From a checkpoint of a small transformer trained on Wikipedia.
Training: a variant of Adam for these matrices, 1051M tokens.
Each number is 50 + 15 x the weight over its row's rms, rounded and kept within 0 to 99. Layers, rows and columns count from 0. The size before them is the row's rms in percent of the matrix's.

# q: layer 2 attention query, 768x768, rms 0.0278, rows 39-46,135-142,230-237,326-333,422-429,518-525,614-621,710-717, columns 384-479
# k: layer 2 attention key, 96x768, rms 0.0234, rows 38-45, columns 384-479
q230 090:54 58 48 46 62 43 81 52 61 56 60 38 47 21 50 57 55 54 59 65 41 36 33 51 50 38 63 41 60 43 57 49 20 52 34 42 56 68 39 38 73 27 47 47 35 45 34 28 34 46 23 52 62 55 53 53 31 63 58 33 34 66 42 33 55 43 10 66 81 50 41 47 39 52 53 63 52 40 46 63 62 45 39 45 55 39 60 59 54 78 32 77 63 52 33 26
q326 096:65 53 65 52 47 41 50 65 36 63 30 51 43 38 72 48 64 42 59 39 44 55 68 43 57 41 39 71 53 28 67 48 57 51 38 41 34 28 73 54 31 58 36 56 65 35 50 47 49 01 48 45 46 35 83 67 64 36 55 60 54 20 39 64 64 64 42 56 36 43 23 70 57 52 37 57 55 58 45 47 66 24 57 56 51 54 41 41 41 42 29 58 27 23 65 43
q422 118:39 65 52 50 58 43 56 50 46 52 47 80 21 49 63 45 41 47 62 43 84 63 54 57 43 00 27 62 71 51 75 23 61 81 49 45 55 45 46 55 44 65 13 59 77 58 66 81 34 75 46 72 72 68 42 38 47 44 45 36 57 53 43 53 55 64 43 68 61 51 44 51 56 28 41 43 50 63 55 81 52 50 55 36 26 35 31 44 45 52 34 67 46 79 38 59
q518 097:77 49 55 40 62 51 28 45 33 62 40 36 36 53 48 49 53 67 30 52 24 44 43 70 35 35 61 70 28 32 48 47 79 59 73 45 75 75 58 42 40 44 70 20 48 31 51 36 53 60 35 45 33 62 74 57 45 46 54 64 59 46 69 51 86 70 41 48 56 58 46 39 32 76 49 69 23 74 64 75 28 51 14 58 53 50 35 32 62 44 32 48 48 51 51 60
q614 104:47 38 67 34 43 77 45 67 18 43 27 65 37 38 43 57 51 57 47 59 44 58 43 64 52 17 54 92 33 48 56 51 69 70 53 46 48 28 43 63 43 59 65 50 67 57 43 53 67 65 35 23 51 47 41 80 48 42 49 31 45 66 48 71 52 73 36 70 59 64 46 37 50 58 61 58 24 79 49 36 59 37 49 51 43 65 41 50 41 48 57 60 38 35 10 60
q710 115:34 42 28 47 40 21 44 44 44 42 61 35 60 20 41 47 45 83 47 51 33 30 37 30 70 50 37 40 48 46 21 50 70 74 47 17 35 49 47 58 64 71 70 37 51 78 26 72 50 46 47 50 39 33 35 38 16 32 47 15 48 59 68 58 55 46 68 47 52 62 49 77 51 78 51 54 51 21 74 23 51 45 40 48 64 30 30 58 61 82 68 78 50 17 52 50
k38 108:50 71 44 52 50 48 50 40 48 35 34 66 35 20 39 49 41 42 49 33 33 40 61 53 66 57 58 62 58 57 46 59 57 58 35 37 49 12 69 49 44 65 56 41 78 81 80 61 25 81 58 59 48 74 52 56 40 34 46 43 49 27 66 43 67 60 54 72 67 89 62 85 78 16 46 38 52 33 40 36 38 61 37 43 44 25 41 33 51 72 73 40 45 40 31 69
q39 098:61 80 53 46 57 40 34 61 76 52 57 58 57 16 33 43 41 31 75 29 51 45 36 37 72 76 53 45 49 63 25 47 57 53 59 50 53 55 48 77 44 60 45 62 41 48 45 55 37 25 45 38 65 41 39 47 67 77 49 49 57 30 55 76 13 64 43 14 34 46 59 39 66 39 60 65 63 39 60 40 64 22 19 55 54 51 42 45 38 40 28 59 60 38 54 59
q135 102:57 49 73 79 46 67 26 59 52 45 16 47 43 43 35 54 49 41 65 34 42 33 41 46 35 32 56 72 40 19 16 49 56 75 53 56 59 49 59 44 76 46 48 63 65 72 37 53 45 36 58 49 27 59 58 61 57 41 93 36 42 25 57 76 35 16 43 38 59 36 35 37 23 46 41 36 57 32 55 48 51 38 50 37 09 30 55 57 62 63 36 66 52 39 38 46
q231 098:43 44 75 63 80 75 30 52 57 63 32 59 21 14 47 45 75 55 50 31 48 77 55 47 39 59 56 73 31 73 29 35 67 50 66 53 25 28 43 58 65 46 36 64 61 56 67 49 52 31 59 50 23 33 30 48 55 42 63 53 68 52 78 56 70 54 51 66 67 83 34 51 73 49 35 55 41 36 49 81 68 51 28 29 67 60 53 52 37 66 47 62 50 55 39 43
q327 096:53 60 31 52 78 45 74 54 58 48 57 55 26 69 76 90 26 61 48 54 59 74 41 53 75 47 58 63 56 84 68 58 45 46 83 52 46 44 27 47 41 58 31 33 39 59 54 63 22 75 36 55 45 36 37 54 60 48 73 40 41 69 65 47 82 46 54 31 68 57 63 44 59 51 72 77 47 53 50 63 47 62 59 45 40 65 37 51 43 49 45 55 46 74 47 81
q423 111:66 50 58 52 45 56 78 41 41 65 63 32 57 41 29 52 53 61 59 52 49 36 57 56 62 41 38 39 22 57 36 52 43 59 60 68 34 70 57 55 48 58 56 82 66 59 41 57 45 46 30 58 57 52 23 44 76 50 48 48 40 41 43 37 24 67 59 52 47 72 37 48 23 53 38 39 20 56 51 61 39 48 71 60 37 49 51 38 41 72 23 50 69 64 34 57
q519 094:50 52 49 42 49 68 34 68 50 64 41 46 53 20 82 35 38 40 41 45 35 72 47 33 79 39 50 57 46 51 36 36 52 70 61 40 29 47 50 64 33 40 64 65 61 42 67 33 48 39 83 50 63 51 69 72 57 33 41 61 50 52 13 37 32 32 32 67 48 49 51 60 34 36 51 93 64 31 48 70 63 38 64 39 49 52 48 56 38 51 33 45 49 64 56 55
q615 101:62 64 83 49 50 46 21 56 41 42 67 55 58 19 39 37 45 55 83 68 39 38 49 45 56 49 61 64 36 41 36 61 44 39 59 53 56 46 59 51 57 52 54 38 68 59 50 41 44 44 33 46 50 70 35 53 56 64 52 42 59 42 39 40 23 34 59 45 41 48 44 31 41 54 24 22 30 38 43 48 40 45 34 47 37 48 83 52 31 52 19 76 58 30 42 51
q711 104:59 55 67 49 72 43 42 61 73 69 47 43 46 56 51 39 39 47 63 30 57 38 33 17 49 51 29 40 31 80 53 25 55 57 51 53 77 41 58 56 46 39 45 49 32 23 64 51 43 63 44 55 68 38 52 79 72 53 52 43 59 59 50 44 38 47 11 46 44 49 22 47 57 67 47 55 75 46 54 58 52 35 33 55 56 50 56 43 39 42 73 53 48 77 62 69
k39 108:59 61 78 44 48 71 54 39 44 57 54 47 54 50 39 50 45 60 52 57 66 28 60 67 52 49 43 63 27 33 45 67 48 45 52 62 60 65 69 51 58 46 39 79 49 53 10 25 69 33 47 53 54 39 22 30 62 65 58 54 57 48 58 48 32 58 58 61 35 50 31 32 49 60 32 50 41 51 45 40 66 45 48 76 19 51 52 54 65 40 62 36 60 50 36 58
q40 093:50 54 52 73 48 37 41 38 68 51 58 58 55 14 65 41 48 44 38 59 44 39 50 57 60 50 81 43 35 67 43 34 41 52 48 64 57 74 38 66 71 54 68 42 54 70 45 67 56 39 61 43 60 35 78 38 65 56 26 53 42 38 55 52 50 43 58 19 52 30 39 51 36 50 57 51 68 61 75 58 59 72 35 59 30 38 53 27 85 67 75 50 26 57 60 46
q136 121:32 53 52 59 64 41 49 68 62 59 33 36 46 64 48 49 75 09 57 73 56 59 54 45 32 35 55 82 48 60 43 52 68 37 41 59 36 48 43 43 61 51 44 24 59 51 56 54 68 48 26 52 28 55 49 66 49 48 38 51 54 28 54 83 55 51 56 64 57 97 47 35 53 63 36 37 35 48 37 36 63 45 66 53 56 42 63 25 57 42 22 71 61 64 50 47
q232 103:59 43 39 48 71 35 41 47 45 31 50 73 29 25 48 38 64 62 73 40 35 34 66 57 39 52 71 53 56 55 38 54 30 40 49 44 39 32 41 39 57 58 71 47 69 61 44 54 60 31 55 63 38 43 58 49 29 56 42 64 39 66 63 30 46 30 37 45 63 47 53 46 42 16 34 72 55 31 43 67 31 62 36 54 70 49 55 51 34 49 31 62 41 35 67 60
q328 079:52 54 64 52 48 39 80 59 57 47 43 76 42 48 17 44 83 57 56 71 57 58 64 56 52 69 48 28 37 69 20 49 45 58 59 70 55 35 64 39 52 65 47 82 59 74 34 64 55 78 43 59 40 43 64 68 29 55 21 38 68 26 58 59 62 64 76 44 45 59 52 56 51 62 69 28 50 71 66 41 55 42 61 65 59 50 53 54 64 50 34 37 42 25 59 57
q424 123:54 36 67 67 44 42 64 63 54 57 49 65 33 79 78 49 54 10 75 45 42 56 75 45 48 43 63 48 62 63 53 54 53 39 17 59 55 42 65 53 43 41 50 53 51 45 55 53 68 43 36 42 69 37 42 59 41 57 59 38 59 38 29 34 74 54 52 32 53 47 38 45 57 47 32 50 55 45 76 25 67 45 60 56 57 49 30 40 44 29 44 51 57 48 59 55
q520 093:44 56 37 57 55 72 50 51 33 49 50 74 65 34 27 51 00 61 62 55 23 44 69 24 84 55 44 49 49 53 55 67 69 75 57 53 72 34 52 54 56 23 52 42 68 47 52 68 42 74 44 36 42 48 51 44 55 33 54 50 33 56 29 69 23 51 51 67 56 45 47 40 68 58 53 34 65 60 60 52 51 36 67 60 74 37 75 39 66 66 54 38 72 42 59 53
q616 124:45 47 55 56 61 55 39 52 58 35 35 52 41 79 72 55 43 42 88 50 57 68 55 44 50 55 35 75 38 67 47 56 47 26 44 60 58 47 57 48 55 18 28 37 51 25 65 53 50 31 42 35 64 52 22 66 84 32 45 48 37 42 35 77 29 49 33 49 53 33 45 44 55 40 31 52 87 35 53 45 59 34 50 36 58 44 54 38 52 18 21 56 36 25 49 54
q712 108:56 80 57 41 23 36 72 55 54 65 35 59 53 59 48 42 80 35 53 56 56 55 53 41 33 28 26 52 50 73 36 34 45 24 46 81 61 43 55 41 46 37 38 44 39 23 43 47 64 70 44 44 48 34 50 30 89 51 39 46 49 52 45 71 37 77 46 54 49 43 54 47 79 46 46 50 60 36 41 38 56 24 51 60 50 30 62 54 09 42 37 70 47 64 54 61
k40 111:51 36 80 62 48 32 44 55 63 43 42 68 37 59 42 33 60 35 71 59 56 32 46 45 51 52 61 71 44 48 73 56 45 35 39 67 41 44 60 23 71 53 60 52 43 73 74 69 54 43 44 27 76 19 44 72 55 58 56 46 36 34 76 61 62 15 50 46 47 47 35 45 29 50 36 42 68 48 82 54 71 33 52 38 50 23 49 42 53 25 50 42 67 49 20 40
q41 106:62 37 30 59 52 27 39 41 52 56 42 49 52 24 53 27 74 21 55 27 50 54 60 61 27 63 37 52 51 66 44 75 47 64 48 48 52 28 42 42 36 53 47 70 37 32 61 42 56 17 59 19 53 63 31 44 64 36 42 51 40 57 42 57 29 66 74 50 42 27 19 55 38 32 56 58 22 67 67 31 58 64 32 78 32 26 61 65 53 57 48 68 37 54 33 31
q137 104:67 44 52 27 55 72 20 42 34 32 46 24 57 67 51 35 50 35 35 36 57 48 35 41 46 42 57 60 35 58 54 57 51 39 36 51 39 35 45 36 56 64 32 43 41 49 56 52 64 45 36 45 28 51 66 42 65 49 62 39 52 45 77 48 29 44 33 14 49 18 19 49 57 50 55 48 45 47 40 58 47 50 56 76 39 56 51 61 69 44 77 54 64 39 65 49
q233 103:75 78 47 53 71 36 36 52 28 67 47 59 64 52 42 50 35 32 55 22 44 38 36 31 55 60 44 60 72 56 17 57 48 32 51 89 47 36 51 46 49 41 49 29 65 45 60 66 59 30 06 37 51 58 65 76 65 36 53 58 36 81 50 58 38 69 48 58 38 43 50 54 62 34 37 72 40 46 18 35 72 14 68 65 58 39 65 53 32 82 40 88 37 47 46 41
q329 092:98 62 31 66 80 39 49 63 45 57 72 50 34 23 57 29 60 52 64 51 48 48 53 59 71 55 58 50 48 67 37 39 53 30 61 54 55 79 46 24 44 37 34 48 42 67 56 32 41 46 25 41 57 61 68 67 38 57 39 54 54 73 55 33 29 49 56 46 66 49 59 47 49 63 86 63 60 34 46 77 39 37 40 61 66 34 69 45 44 62 18 54 25 49 45 50
q425 102:32 44 34 48 53 26 74 42 36 40 52 80 61 34 61 54 47 00 54 21 52 12 51 53 35 55 54 50 59 25 31 46 31 31 38 45 57 22 32 69 35 63 55 49 33 37 70 59 77 33 36 51 28 78 37 49 34 79 51 65 35 85 54 52 44 61 57 63 43 61 45 54 46 32 50 54 35 49 57 67 50 35 43 38 90 46 98 41 54 44 56 64 59 49 34 20
q521 095:37 22 51 62 63 38 37 49 26 42 30 42 65 41 84 46 52 52 41 57 51 64 72 71 62 36 35 46 61 41 36 75 28 49 47 37 17 53 57 32 65 22 49 67 41 54 57 56 57 73 40 69 42 64 32 30 61 47 40 45 39 55 59 44 37 75 38 39 39 47 41 31 32 42 34 39 61 68 20 37 30 49 56 48 75 12 46 50 59 62 45 28 42 46 53 42
q617 100:37 50 51 77 69 34 61 54 56 43 45 65 56 31 67 45 57 30 79 32 38 46 70 45 38 52 67 67 73 59 40 38 40 17 15 46 45 44 39 64 47 72 45 51 37 54 62 64 49 37 49 43 62 70 44 48 55 56 69 63 69 84 70 31 36 39 61 72 58 63 47 44 89 30 39 51 60 45 03 72 83 62 30 42 53 31 91 64 32 41 42 78 30 48 50 17
q713 091:66 49 60 60 54 21 61 48 29 60 66 45 59 38 31 58 15 38 40 36 48 49 73 17 56 64 10 44 37 55 69 53 54 55 33 69 45 56 46 55 45 69 42 38 53 55 63 42 49 69 41 47 63 83 64 40 73 54 51 10 25 55 61 45 22 64 38 58 45 47 27 43 61 30 76 67 52 49 56 45 55 37 47 73 58 52 53 41 32 25 43 47 48 27 60 55
k41 104:39 60 35 47 41 49 64 33 61 17 39 81 67 50 56 58 45 26 22 36 44 00 61 38 26 50 49 28 39 50 37 43 45 37 35 31 52 34 48 38 33 62 52 59 63 14 48 38 55 35 48 37 55 69 48 36 43 41 63 31 70 70 73 61 51 62 53 61 26 52 46 53 63 36 45 52 38 41 62 67 58 53 36 64 55 53 66 55 66 52 52 47 66 67 31 57
q42 091:35 55 34 78 53 60 47 64 34 38 35 37 37 39 66 06 89 31 53 45 55 86 67 69 30 48 66 50 40 26 29 52 51 32 15 59 72 56 61 53 37 48 43 51 53 37 51 53 59 58 42 49 57 53 57 70 48 63 28 50 43 64 41 67 70 38 55 63 57 42 40 41 56 79 40 40 64 41 45 50 44 66 57 54 45 25 49 35 47 26 54 52 54 52 43 26
q138 114:61 59 39 56 69 70 25 47 38 41 51 44 47 20 50 21 74 82 52 65 72 15 53 48 58 48 58 05 62 53 54 60 67 20 64 44 60 66 55 58 55 29 61 27 31 34 51 50 77 46 45 21 71 35 57 38 74 51 36 49 60 54 46 66 25 71 57 43 58 16 17 61 72 81 74 28 63 40 63 78 49 60 28 46 42 40 43 72 44 27 43 64 48 24 63 74
q234 097:46 59 50 25 40 31 67 75 59 14 49 48 41 82 66 42 23 30 58 63 61 54 64 47 39 38 58 39 63 46 22 60 25 33 60 51 76 45 61 40 53 31 48 55 51 41 47 15 18 63 53 37 61 68 45 60 51 47 54 73 40 35 36 63 39 47 51 39 66 50 71 40 43 49 39 45 61 37 50 33 29 43 43 47 45 37 51 61 50 41 42 69 46 45 51 51
q330 107:57 57 60 45 49 59 53 56 57 43 34 50 80 59 42 41 55 57 57 58 50 47 63 47 82 62 66 46 46 58 37 56 49 56 45 53 51 21 80 57 38 37 48 55 52 35 46 43 49 56 48 51 61 50 45 56 73 58 60 51 51 43 44 60 72 54 22 41 40 50 43 33 48 52 28 44 42 50 31 34 75 17 52 36 69 19 56 14 29 41 46 55 54 46 50 61
q426 109:82 54 17 77 41 27 64 21 60 51 35 54 52 50 44 47 76 70 60 44 48 37 14 49 37 69 42 37 72 52 61 45 09 80 61 37 62 54 44 40 44 48 39 50 45 39 40 59 71 53 59 57 42 39 53 19 71 52 70 43 34 79 69 11 65 30 47 11 59 22 83 31 56 55 67 69 34 42 66 49 38 45 12 72 49 59 13 47 36 59 65 54 52 39 53 46
q522 090:55 59 29 39 45 57 72 56 64 50 67 39 51 35 24 73 60 31 60 31 41 67 41 54 64 51 37 64 53 34 62 63 49 49 25 39 67 65 65 38 71 55 75 47 67 54 58 56 64 49 28 41 37 68 40 73 39 58 42 51 30 63 74 77 59 34 65 69 27 26 25 37 61 38 25 52 27 34 58 48 44 51 61 44 59 41 40 73 50 63 63 36 52 46 40 39
q618 111:53 58 39 53 57 56 69 40 41 57 66 50 64 42 54 30 60 43 53 49 44 29 49 42 42 39 62 56 46 89 83 45 53 27 71 71 83 68 57 55 53 31 49 33 69 51 52 47 42 59 48 48 91 56 66 48 51 48 24 58 47 54 63 88 54 57 62 56 40 39 72 36 71 68 50 53 43 47 33 68 17 55 24 62 85 16 43 30 33 53 47 24 44 61 41 59
q714 111:44 74 53 40 17 55 51 66 70 50 64 62 71 45 57 45 54 35 53 43 47 60 36 59 54 48 51 61 33 57 37 55 36 44 68 57 56 54 48 49 49 43 81 32 66 42 42 56 80 80 42 32 55 40 56 86 46 42 12 48 38 50 56 74 32 60 42 45 44 53 57 42 57 22 37 44 60 32 41 57 75 35 81 27 54 32 68 51 31 49 47 74 41 60 59 33
k42 106:80 57 38 75 88 47 42 35 51 39 51 37 47 45 43 42 71 85 50 76 51 28 57 64 39 70 52 59 63 78 63 52 45 29 63 48 73 54 69 66 39 44 42 39 50 43 73 63 78 46 52 65 50 45 52 33 69 42 56 52 29 36 29 37 30 34 42 44 49 37 40 63 69 50 50 40 65 36 58 53 31 63 17 55 43 55 48 25 41 45 62 29 70 44 49 57
q43 107:81 57 57 07 49 36 73 63 28 46 75 45 56 52 53 71 61 42 38 59 62 44 60 47 50 34 49 66 53 37 32 57 63 70 60 49 80 23 50 71 56 43 55 50 67 56 40 48 46 31 60 58 53 46 45 65 44 68 59 48 42 42 57 15 71 52 14 37 62 46 56 50 69 18 25 42 65 56 57 49 73 40 41 22 55 67 37 49 50 26 62 63 59 40 43 52
q139 111:50 65 45 52 51 44 52 69 54 60 41 55 36 58 37 74 61 61 33 27 37 70 52 50 46 28 31 60 43 42 20 47 36 79 47 48 35 09 45 44 64 39 57 71 72 70 57 51 25 39 46 49 65 52 20 67 49 63 74 42 30 45 62 66 70 36 41 43 54 48 56 72 54 42 30 36 26 38 14 38 24 32 15 52 27 48 38 51 46 54 71 58 54 64 46 65
q235 107:77 69 74 47 29 57 63 40 47 42 46 20 56 24 27 50 66 32 24 42 46 49 35 37 57 75 55 57 43 29 58 51 38 52 63 48 50 41 32 11 49 70 67 38 46 90 56 61 69 55 56 60 43 57 46 42 37 38 54 23 66 32 79 27 69 35 61 54 46 57 57 54 41 41 45 33 34 60 52 43 63 61 42 44 58 47 71 62 77 46 54 52 46 64 40 46
q331 095:47 59 26 81 63 19 80 37 41 52 61 36 23 37 57 59 45 37 46 47 29 42 77 52 15 47 41 77 63 38 57 49 45 25 48 17 54 47 20 50 43 66 87 54 55 49 80 58 78 36 42 68 50 62 00 40 41 54 46 33 49 55 74 67 69 50 63 88 45 72 41 70 69 29 52 52 43 54 60 51 62 38 56 49 61 75 84 46 39 53 33 43 30 49 49 56
q427 109:53 56 29 38 76 67 53 44 58 58 69 62 53 77 72 47 75 53 49 46 46 61 57 52 51 34 43 37 48 46 54 51 56 36 70 55 66 52 56 61 52 39 33 29 61 61 46 46 34 50 63 53 60 88 49 55 56 58 50 56 60 56 54 81 48 51 44 50 50 25 48 41 51 38 33 61 65 37 41 46 43 45 28 22 86 50 42 62 47 43 32 56 47 33 42 44
q523 085:67 85 32 58 27 51 85 41 45 62 39 45 38 26 65 58 59 62 37 51 79 40 32 36 44 57 62 32 52 39 75 62 41 53 44 50 25 04 50 59 75 67 41 52 61 53 55 52 38 45 35 45 56 29 56 33 38 58 50 43 77 42 64 43 71 57 39 45 51 62 60 36 65 32 39 79 65 54 43 21 61 95 60 37 53 42 50 49 48 36 42 50 76 43 35 32
q619 118:36 53 54 25 30 38 55 48 67 68 71 41 59 42 27 48 43 72 13 24 24 49 60 35 62 52 61 40 63 63 34 38 54 56 51 45 54 74 66 44 35 48 86 33 66 63 41 27 44 51 60 48 60 61 38 42 54 65 39 65 42 57 58 25 45 65 28 53 46 47 45 50 39 21 60 72 51 48 56 27 32 41 45 58 32 30 51 51 37 37 50 34 63 48 88 56
q715 111:59 58 63 34 42 45 37 59 37 29 54 70 36 70 62 50 61 75 29 53 42 66 38 26 38 57 46 32 41 51 49 49 52 61 69 54 34 46 34 61 54 50 47 47 61 61 42 56 27 47 37 58 28 33 59 36 20 55 77 72 43 55 20 28 33 67 69 41 65 59 47 60 72 60 58 38 58 62 21 47 41 24 40 55 70 49 24 51 49 46 52 67 49 37 66 49
k43 109:59 49 46 49 54 51 29 62 38 43 63 62 80 58 53 60 42 69 41 41 53 42 73 69 76 43 45 61 46 70 27 50 55 33 85 52 53 43 48 55 50 24 51 30 92 67 49 43 23 62 43 64 73 43 60 70 63 84 61 64 50 59 66 75 53 68 47 39 49 32 62 46 52 42 40 40 61 47 55 41 25 28 37 39 51 33 44 58 48 53 43 51 57 53 48 45
q44 091:64 66 37 50 44 39 58 43 42 63 39 55 58 41 54 47 60 41 56 49 53 43 52 25 54 63 50 50 16 30 39 42 37 56 00 57 55 44 30 56 55 42 73 58 62 44 58 56 49 47 60 54 66 76 47 24 65 37 54 29 58 55 46 40 45 45 33 73 47 38 37 58 62 28 31 46 22 69 63 50 60 42 53 58 42 40 74 55 70 58 61 61 34 40 16 68
q140 106:51 39 39 76 55 34 47 66 69 39 46 75 58 30 25 29 40 43 63 59 29 28 43 55 28 74 27 54 39 22 20 63 41 72 00 48 83 58 36 17 62 39 60 79 58 73 36 68 61 29 61 45 61 55 31 72 52 65 27 41 44 57 56 60 51 34 23 97 41 33 46 45 60 44 53 51 50 48 57 34 53 53 45 41 88 38 48 35 50 79 72 52 60 61 55 60
q236 102:75 56 42 36 36 18 63 65 62 46 48 50 60 66 52 42 53 30 73 63 58 53 53 37 34 62 18 19 58 25 60 55 28 30 65 28 63 59 54 50 39 44 54 31 48 28 47 35 57 28 28 33 96 66 40 51 59 80 54 61 57 78 34 77 47 51 36 60 30 55 42 13 78 66 38 65 69 41 43 39 73 37 53 30 74 35 62 59 52 61 37 48 39 38 66 42
q332 084:31 61 41 09 18 72 34 50 29 57 82 45 92 64 50 00 68 57 67 56 38 53 54 43 49 63 56 12 45 48 63 55 34 41 38 58 58 72 33 50 41 48 34 25 35 51 48 40 67 42 36 39 67 44 85 38 45 98 45 47 52 73 24 41 34 73 56 52 31 39 49 30 56 60 67 65 46 57 63 54 72 33 42 46 52 51 73 59 96 51 37 49 56 52 48 34
q428 105:31 63 42 35 49 41 28 57 66 38 38 63 63 25 64 51 34 19 74 65 59 50 58 56 35 56 34 39 51 36 33 62 41 50 29 37 83 52 36 45 61 12 53 52 75 38 56 64 68 56 72 43 48 54 54 51 49 60 42 35 27 29 37 41 62 38 35 55 27 30 51 40 67 28 33 44 79 60 76 34 54 44 70 31 70 58 58 57 63 69 55 76 45 26 56 29
q524 090:23 45 46 49 44 64 74 68 43 50 54 61 45 30 58 61 42 60 38 60 41 16 60 15 72 57 58 41 38 62 69 49 55 63 66 53 54 49 47 31 65 67 62 57 37 59 45 56 58 60 30 39 56 40 52 18 20 49 53 62 58 50 27 44 57 56 99 32 27 45 43 47 47 37 65 49 60 62 41 46 45 64 61 84 55 71 60 44 63 47 76 62 60 48 62 27
q620 113:67 67 67 76 54 31 34 46 64 33 35 76 52 62 58 63 42 21 39 51 60 53 38 63 00 35 65 71 72 72 51 58 51 47 54 71 24 30 21 43 45 16 46 52 55 50 55 80 41 31 52 59 22 39 65 62 30 41 68 50 74 48 60 42 75 48 56 51 55 65 62 52 65 48 53 47 71 62 51 39 52 66 57 15 71 74 57 33 32 48 58 55 21 66 72 65
q716 092:61 52 28 53 51 29 44 33 33 47 70 46 61 30 99 36 56 58 63 48 62 54 63 56 34 55 47 60 34 40 52 52 32 32 59 44 55 81 64 60 49 45 50 65 57 47 27 40 94 35 68 37 75 35 43 36 46 32 45 57 14 67 46 68 36 66 55 45 51 74 59 48 40 26 60 27 56 24 64 51 09 46 58 37 73 16 59 54 71 36 21 64 30 36 76 27
k44 108:40 72 43 53 50 45 33 53 65 57 65 80 52 50 63 44 50 41 75 49 76 64 60 56 51 54 36 58 53 70 13 48 60 64 36 58 41 68 36 44 50 50 47 59 71 47 40 57 45 36 81 60 68 55 41 54 46 45 38 60 62 28 40 53 40 32 62 63 46 75 60 39 30 64 42 41 53 33 59 21 55 64 62 17 49 32 81 38 42 38 32 88 15 66 74 22
q45 088:42 53 44 64 65 50 27 25 52 36 43 43 59 21 42 44 37 08 44 52 63 22 49 38 42 40 67 35 37 52 61 70 32 37 56 58 20 11 39 74 66 62 54 34 63 41 68 40 74 47 41 44 32 55 40 22 46 51 39 52 59 52 41 37 53 22 74 57 60 66 20 42 10 35 22 16 20 83 44 77 44 60 47 86 32 41 69 48 73 33 76 45 70 56 42 63
q141 106:62 62 25 49 75 51 55 38 38 38 54 24 36 52 75 36 37 38 22 35 62 49 68 52 62 36 92 50 49 61 43 62 55 31 67 65 39 49 34 61 46 66 52 59 09 51 46 42 45 50 50 46 45 63 75 53 30 48 53 72 42 59 22 36 53 48 57 35 49 69 55 63 44 49 86 52 58 34 27 78 57 42 55 76 28 45 48 31 51 46 51 55 33 66 55 58
q237 098:60 67 48 47 47 75 27 23 30 63 46 52 33 51 51 71 55 55 39 45 51 41 55 53 65 43 79 50 35 47 46 41 73 44 49 92 45 44 43 44 38 40 33 52 68 57 52 70 68 43 39 77 49 52 60 05 37 20 43 45 52 41 31 10 49 49 77 36 64 83 27 73 59 36 39 35 52 67 54 68 32 63 58 57 43 61 30 47 56 36 63 50 53 73 24 63
q333 091:67 56 18 52 73 38 43 27 60 46 42 40 21 68 44 69 30 45 55 41 39 58 50 58 45 21 64 38 62 62 64 57 58 46 43 61 24 46 39 48 47 41 55 38 43 75 35 59 63 48 65 73 13 40 45 51 44 37 67 32 37 66 50 39 52 22 55 52 69 35 57 45 23 21 50 56 39 51 67 71 21 74 60 47 50 36 37 58 55 46 63 72 54 45 39 46
q429 097:47 59 44 51 72 36 62 40 29 50 46 23 36 57 64 66 53 32 44 56 21 38 61 60 31 44 45 54 34 66 35 43 51 56 62 71 21 19 40 44 67 39 61 36 64 45 45 74 43 54 48 75 41 51 42 41 41 43 43 38 58 48 40 42 53 46 48 65 55 65 70 38 35 25 41 43 39 55 66 73 47 48 31 46 85 41 58 30 44 48 56 46 50 55 41 51
q525 095:57 28 62 47 52 31 59 30 69 24 27 26 55 26 60 75 46 32 20 56 47 73 79 55 50 40 58 58 63 48 66 53 20 58 78 42 70 55 57 54 29 32 72 28 64 40 31 32 53 36 56 59 58 45 14 34 72 48 55 52 39 37 80 33 42 23 38 44 49 59 64 57 51 31 50 68 57 73 35 52 27 42 48 70 62 71 41 54 43 64 42 87 22 68 41 52
q621 100:47 54 21 45 48 58 29 46 32 35 60 36 63 45 37 38 43 65 56 54 39 29 55 51 53 64 40 45 43 53 45 62 43 24 45 40 54 44 41 47 46 53 49 58 86 29 27 44 74 62 41 42 62 64 38 38 67 48 32 53 41 59 40 39 24 51 61 43 51 45 32 33 43 54 41 39 39 46 38 67 73 46 47 49 87 35 65 46 94 37 52 50 46 44 48 38
q717 093:58 62 43 30 62 38 45 63 35 45 47 84 22 56 80 53 56 37 47 54 55 38 48 41 32 37 34 35 52 59 66 50 55 60 45 58 59 66 43 21 35 43 39 50 48 63 23 67 18 32 63 58 78 54 44 29 42 44 49 50 52 73 21 54 46 58 97 32 55 41 30 67 55 54 38 20 76 38 58 71 36 65 49 49 33 10 54 56 55 65 71 47 43 66 68 53
k45 099:39 53 55 49 30 50 63 59 51 47 51 21 67 71 75 53 39 61 51 48 57 44 36 54 27 57 71 54 39 38 53 69 39 16 39 43 40 34 50 25 50 40 52 36 64 47 65 47 69 51 34 42 26 68 61 54 42 73 64 45 30 53 34 50 57 35 58 43 40 49 45 29 13 36 35 34 56 61 76 38 51 45 33 47 79 42 70 33 54 38 54 62 30 40 46 30
q46 106:56 68 57 59 38 39 52 65 56 44 49 45 35 53 52 55 38 48 46 52 30 78 39 44 41 56 52 68 47 48 80 46 57 71 44 53 74 65 46 46 49 63 66 47 59 96 47 71 34 62 64 75 59 56 52 61 35 36 26 32 32 30 56 37 74 78 57 64 49 67 47 65 65 62 35 56 49 61 57 48 65 42 46 34 68 73 49 39 70 30 39 50 38 52 39 28
q142 124:53 48 54 26 63 33 51 56 62 48 60 45 47 39 64 55 46 68 70 83 38 52 69 83 64 22 55 49 49 68 57 54 28 35 40 49 45 52 57 50 49 49 48 46 58 45 35 44 74 36 41 63 79 68 27 52 35 55 39 48 30 33 40 64 65 55 46 59 48 41 44 61 67 52 45 58 55 43 49 58 56 43 10 54 77 38 65 37 36 34 65 24 57 46 42 59